From a checkpoint of a small transformer trained on Wikipedia: 11 layers, RMSNorm before each block.
Each number is 128 + 24 x the weight over its row's rms, rounded and kept within 0 to 255. Layers, rows and columns count from 0. The size above them is the row's rms in percent of the matrix's.

# layer 4 MLP up, 448x128, rms 0.113, rows 82-98, columns 64-127
size [102 105 112 100  91 106 101 105 109 108 102  97 113  90  98  97  89]
[[122  83 125 138 106 131 143 112 119 115 168 138 137 147 108  87 143 105 136 110 173 144 128 102 180 137 142 114 105 125 140 106 137 112 123 115 113 134 165 117 149 134 115 115 132 156 105  75 192  94 113 134 103  99 114  96 149 118 146 152 155 103  94 144]
 [143 144  90 121 145 129 130 178  82 135 124 131 110 134 121 170 125 117 128 114 143 154 129  94 130 166 180 110 117 128  83 119 149 155  98 137 159 163 120 157 152 112 129  86  73 165 109  86 124 123 144 161 122 115 123 138 120 116 142 162 136 125 128 126]
 [ 92  93 128 120 134 133 140 136 150 116 118 119 110 126 114 110 162  78 118 151 159 118 136 156 109 166 104 135  99  90 176 109  87 137 130 118 109 192 127 136 131 121 143 143  88 117 176 112 183 136 104 126  77 136 127 126 153 107 176 108 128 116 135 123]
 [ 87 188 141 111 117 109 113 118 129 104 146  92 138 131  80 119 118 142 116 140 145  97 157 149 147  81 112  88 142 124 208 120 149 138 149 129 158  97 155 153 103 145 108 149 158 109 138 133  93 160 145 106  82 142 133 127 138 121 115 136 155 128 137 124]
 [150 177 125 133 114 123 175 154 115 106 104  64 121 148 142 129 186 107 142 110 146 115 102 167 168 107 130 109 128 103 141 116 142 151 177 101 170 120 169 129 104 142 132 112 180 103  80 104 110 195 139 155 140 132 154  98 161 115 155 148 132 157 167 142]
 [172 129 141 114 154 129 171 166  63 143 143 133 129 126 108 121 116 118 113  89 141 159 116 121 110 119  78 152 121 142 133 134 126  88 129  82 122 101 111 150 108 153 155 142 112 137 143 107 152 110 156 147 158 119  96 122 116 108 140 106 129 112 135 129]
 [140  94  98 147 112 109 153 140 156 147 171 109  47 151  98  91  95 157 154 118 165 114 107 155 126 112 144 124 118 112 151 125 166 111 130 109 134 119 128 121 122 143 145 147  66 132 110  94 142 158 173 136 113 185 151 124 135 130 135 116 129 140 114 125]
 [129 133 117 135 108 164 160 115 163 105 152 127 147 109 145 110 113 124 150 145 102 115 122 162 117 131 133 116 130 134 127 168 184 163  79 165 144  96 131 111 109 114 137 118 175 113 105 127 103 134 153 134 120 105 113  84 147 121  99 148 131 123 111 150]
 [136 163 106 133 126 112 135 110 154 141 124  82 124 128 100 159 163 110 144 153 102 115 102 149 129 154 162 164 142 144 152  86 106 127 137 119 145 128 166 128 113 174 148 128 135 175 105  95 133 143 142 148 143 124 141 142 123 155 146 105 126  98 115 145]
 [153 161 136 149 148 125 145 152 109  90 106 133  96 147 157 114  95  70 122  86  91 113 181 123 122 121 166 104  87 156 182 152 130 105 122 122 146 118 131  99 146 115 136 139 157 126 121  99 110 131 162 112 122 107  69 112 153 134 116 103 115 135 129 102]
 [ 77 154 127 107 123 128  81  88 134 153 131 146 157 108 138 122 171 100 123 130 148 109 144  91 123 159 149 149 139 127 137 160 135 132 124 157 145 169  71 167  74 156 130 121 104 163  82 137 125 131  91 119 129 131 131 111 104 118 132 125 115 104 161 105]
 [104 129 145 178 150 122 105 114 131 135 126 165 106  85 142 142 127 154  90  99 116 164 159  87 114 118 118 146 107 162 147 145  93 106  89 155  91  82 106 170 119 162 134 108  97 118 115 156 134 142 122 144 116 128 131 144 131 147 123 105 112  77 133 166]
 [172 122 101 123 156 156 121 123  99 125 104 124 114 132 180 120 129 104 141  96  90 152 138 101 120  99 172 143 174 146  85 118 151 145 129 132 148 124 145 179 146 146 111 142 141 147 116 168  81  98 151 130 127 113 117 120 110  85 108 182 138 109 118 112]
 [162 169 112  99  77 136 109 169 107 120  77 111 126  86 143 105 108 133 109 164 159 114 100 128 109 102 132 132 166 115 154 143 148 114 123 116 113 127 113 188 128 107 147 109 165 106 135 120 106 135  71 118 128 117 147 129 126 116  79 138 195 144 162 116]
 [142  91 140 128 151  67 151 118 149 114 130 114 115  99  64 126  62 106 156 146 115 123 123 127 151 138 132 114 149 128  89 147 102 117 120 143 149 123 117  84 105 155 119 123 116 144 172 121 125 177 143 119 132 119  87 139 111 133  98 100 119 106 106  97]
 [124 169 121 101 144 135 124  77 176 141 123 186 151 117 170 133 134 116 121 125 143  93 113 122 103  86 144 119 159 125 126 168 145 168  95  78 130  75  98 142 105 142 142 166 121  95 124 130 120 138 145  96 193 156 107 119 120 121 142 166 138 130 111 116]
 [ 96 130 151 168 154 102 110  98 108 159 103 134 108 115 155 105 130  82 107 114 137 174 103 154 139 137 167 166 118 127 119 127 152 130 127 129 129 189 124 134 138  83 115 147 130 161 176 144 122 151  83 152 141  90 143  98 150 143 108 157 108 152 138 135]]
# layer 4 MLP down (transposed), 448x128, rms 0.103, rows 82-97, columns 64-127
size [101 108 110  98  92 106 104 109 111 112  99  93 111  94  97  96]
[[143 121 138 142 125 123 138 121 132 130 160 108  97 114 111 139  70 139 117  93 152 112 134 126 140 195 123 132  99  91 107 134 144  94 112 135  88 132 134 135 151 132 109 125 137 133 116 153 150 139 146 147  96 163 164 116 131  95 130 134  72 133 134 129]
 [130 126 103 155 148  88 152 143  78 100 127 136 111 110  86 178 101 150  95 116 139 128 111 104 157 133 161 121 146 139  90 132 123 121  94 163 152 150 119 168 167 134 145  81  63 142 106 128  90 112 167  86 139 136 108 116 161 103 131 151 150 141 115 136]
 [158 117 135 150 122 175 141 175 159 124 125 147 193 132  86 125 160 131 154 154 154  90 107 137 132 100 107 129 125 128 150 139 112 128 110 135 125 127  93 119 148 150  44 107 108 119 153 108 180 131 123 130 103 137 125 144 112 155 157 168  89 146 136 146]
 [157 128 119 115 139 135 130 119 108 140 115 114 143 148 150 165 126 102 120 127  91 145 110 128 125 104 140 129 118 134 116 133  75 126 163 155  94 169 109 124 137 156 136 137 133 103 109 103 158 113 145 151 115 145 112 134 111 132 166 120 140 114 148 112]
 [137 137 180  95 127 130 105 110 162 118 111  99  95 131 134 105 168 135 114 153 114 136 144 124 128 113 133 134 110  99 119 132  98 128 178 138 121 120 106  99 127 125 159 105 107 167 135 151 138 172 118 108 119 148 115 161 118 124 116 126 113 126 105  98]
 [102 122  99 139 165 107 134  87 167 119 153 158 120  98 127 125 124 131 158  99 126 117 122 146  92 100 153 136 127 101 145 124 158  86 130 122 112 135 108  87 151 145 131 126 134 143 124 130  92 110 104 119 106 118 189  75 109 140 112 163 121 136 139 144]
 [145 137 103 119 101 123 142 150 120 117 175 140  93 146  86 151 147 168 103 150 124  94 175 117 117 110  85 120 102  98 157 149 109 125 141  92 110 167 105 102 108 151 140 125  93 138 104 133 124 123 204 128 144 163 101  90 139 144 175 149 132 131 126 170]
 [ 61 153 183 148 135 107 171 134 128 149 137 162 147 124 153 134 117 100  76 101 124 114  93 127 121 137 148 159 133 109 120 103 152 153 135 103 131 148 123 130 159 104  87 140 113 165 110 124 128  72 146 113 161 117 182 163 138 124 117 167  88 169 128  87]
 [122 100 151 157 131 168 151  97 130 135 129 114 100 140 124  91 126 161  94 119 109 138 145 115 146 125 106 130 138 154 104 147 141 187 131 179 112 112 125  93 105 166 153 144 138  80 179 141 105  83 147  81 136 149  80 116 144 153 147 118  98 130 136 130]
 [126 119 144 111 121 113 122 133 158 151  72 107 159 112 147 115 157 144 100  89 131 182 142 147  97 166 180 106 162 100 130 103 156 115  90 126 149 141 121 156 119 126 143 149 131 142 137 126 139 110 109 121 156 139 143 136  86 132 132 133 150  84 169 147]
 [ 91  89 130  99 100 155 151 116 163 154 111 106 122 116  83  96 120 149 149 124 145 120 138  93 137 141 149 124 149 138 195 150 124  89 150 128  94  88 142 129 136 119 143 149 128 125 170 131 154 155 116 110 133 168 128 146 146  86 137  95 173 111 137 131]
 [112 127  92 145 137 141 121 145  89  86 112 118 115  90 122 108 123 118 135 128 121  90 153 155 115 105 125 130 145 106 163  92 136 100  78 123 133 152 123 139 139 183 122 129 141 139 137 143 100 111 142 141 119 134 105 122  83 138 124 141 128 169 151 139]
 [147 132 115 162 164 142 130 149  83  94  87 131 143 104 124 142  62 102 161 104 126 102 127 108 149 122 157 137 135 138  72 128 156 125 130 184 150 157 126 127 107 137 155 154 128 105 136 147 106 154 142  99 173 102 110 128 132 129 119 115 214 127  96 115]
 [109 146 112 133 126 123 117 102 146 130 105 139 110 128 124 115  60 136  64 113 154  96 126 123 132 107 156 104 132 120 139 186  93 136 131 104 115 140 152  96 118 104 164 163 111 127 154 113 126 108 105 155 128 123 120  68 129 119 142 140 125 152 123 133]
 [128 171 109 113 106 142 118 149 148 105 133 155 160 139 116 129 141 141 103  49 129 120 125 126  99  91 117 134 110 162 140 117 118 155 110 162 129 170 129 174 150 111 100  98 146  76 140 134 124 116 139 115 155 158 151 112 131 100  93 126 158 139 116 180]
 [119 116 137  98  88 184 131 130  69 126 161 107  90 152 122 106 136 148 104 143 176 154 121 115 112 103  97 125 111  87 146 117 116 125 129 117 160 128 103  78 149 149 135 155 128 146 113 114 134 116  82 113 110 102 160 121 122 113 152  96  83 186 127 121]]
# layer 4 MLP gate, 448x128, rms 0.122, rows 83-98, columns 64-127
size [105 109  98 103 106  99 104 103 112 107  93 114  89  96  93  89]
[[153 110 132 125 100 127  90 165 157 145 102 149 130 150 111 141 174 126 123  83 193 142 131 118 139 125 113 122 120 106 127 112 153 138 140 147 137 148 129  93 160 112 128 102  96 129 132 100 151 151 140 148 149 109 128 160  94 175 127 138 117 109 161 136]
 [152 159 113 131 134 108 164  97 115 149 130 140 113 130 121 128 126 130 169  71 128 163 154 117 120 136 142 137 141 155 115 149 144 109 112 108  90 110 146 147 105 168 136 105 164 163  95 150 110 121 166 105 138 111 137 119 105 137 113 150 134  95 123 109]
 [111 136 119  99  89 114 130  93 108 115 111 127 145  90 124 151 147 118 122 146 139 119 130 109 161 118 133 142 115 130 148 142 142 162 125 149 119 108 144 144 144 118 120 163 168 113 150 164 118 107 105 114  53 143  77 126 128 125  96 118 127 109 144 133]
 [119  88 160 113 154 164 113 123 115 126 132 129 137  90 146 144 144 118 170 107 110 160 134 125 138 118 133 175 141 146 107  83 121 111 111 126 115 117 125 129 125 116 177 135 113  80  70 145 138  91 150 154 108 118 129 164 136 120 107  88 171 109 104 170]
 [145 134 139  85 127 114 148 140 158 165 144 144 104 133  91  89 108 177 145 132 114 156 129 120 147  86  87 119 115  99 161 113  57 128 148 114 156 115  91 131 157 112 133 108 110  98  98 145 131 136 130 144  97 131 158 113 136 135  94 120 152 163 144 179]
 [142 126 114 110 126 136 149 139 114 134 142 120 106 172 110 133 124 152 123 161 137 126 189 112  97 142 124 144  99 120 143 140 149 154 145 110 142 141 126 122 141 152 147 143 125 180 105 140 172 101 147 148 129 118 103 128 132 105 123 154 144 104 174 143]
 [158 150 149 110 120 129 138 152 148 121 139 134 134  89 111 191 128 131 106 136  73 152 131 141  97 101 131 188  77 158 177 122 130 139 146 169 110 109  92 148 104 129 144 169 141 156 174 112 116 106 130 106 156 137 162 131 144 110 121 131 153 112 131 155]
 [113 136 111 129 126 127 110 111 132 130 123 142 104 176 221 115 155 127 147 133 114 171 145  80 114 171 123 141 117 167 125 116 143 138 135 119 131 141  98 116 138 135 114 144 123  82 159  89 103 103 125 110 177 107 140 126 159 155 137  95  95 138 138 133]
 [121 159 130  95 115 108 149 145 118 104  82 166 150 142 125 137 122 108 129 160  96 139 137 147 134 136 133 187 148  87  96 121 138 162 133 120 133 120 139 131 104 122 104 100 105 106 144 132 151  78  91 134 108 105 182 126 119 159 142 112 131 115 138 169]
 [141  83 123 131 125 163 159 173 152 124 144 109 148 184 104 137  88 125 144 112 150 131 140 160 130  99  97 101  99 114 136 111 127 168 117 128  51  98 144  99 165 113 100 122 126  93 182 122 114 138 147 140 104 115 152 135 144 119 133 150 130 120 117 150]
 [ 98  94 130 116 111 126 139 150 143 127 123 122 102 120 113 108 132 133 150 112 101 124 142 155 152 150  49 131  82 119 171 128 125 133 176 158 135 155  93  72  85 143 160 128  98 116 111 162 165  78 123 135 113 154 135 146  91 136 147 106 155 140 125 141]
 [154 131 143 157 134 118 131 106 126 129 113 107 159 134 153  68 119  97 116  83 155 135 107 172  99 112 118 136 161 114 133 120 132 101 134 142 137 112 122 110 168 130 136 116 145 118 105 163 110 118 119 135 178 115 158 143 101 139 139 156 101  90 148 124]
 [123 102 127 141 100 150  97 146 155 120  89 148 138 119 157 158 146 115 111 142  91 144 122 143 101 139 131 101  98  99 128 124 156 130 137 122 116 136 134 135 171 140 146 141 135  85 106 150  98 128 120 136 122  61 127 152  96 144 116 130 167 123 152 175]
 [ 96  96 137 172 150 124 141 104 106 133 187 100 101 109 131 150 151 140 111 140 113 163  99 117 129 108 105 122 120 134  91  56  90 137 177 123  78 142  97 106 158 119 128 138 131 105 124 121 106 107 124 145  95 138 190  90 147 108 134 104 100 125 126 153]
 [151 123 145 148 141 121 145 140 169 146 108 131 146 161 107 156 118 113 151 134 120 119 113  92 148 150 138 160 141 155 154 143 180 119 119 108 114 118 145 119  97 103 151 137 117 108 144 151 146  99 110 154 169 189  85 115 148 133 100 114 139 130  72 134]
 [106  90 134 116 108 124 147 123 124 139 137 145 129 153 108 102  91 108 124 107 142 124 135 147  94 120 132 156 115 159 136 148 191 127  96 130  99 151  86 140 105  82 127 189 124 150 103 142  87 117 131 142 100  98 116 161 122 157 121  85  95 143 123 139]]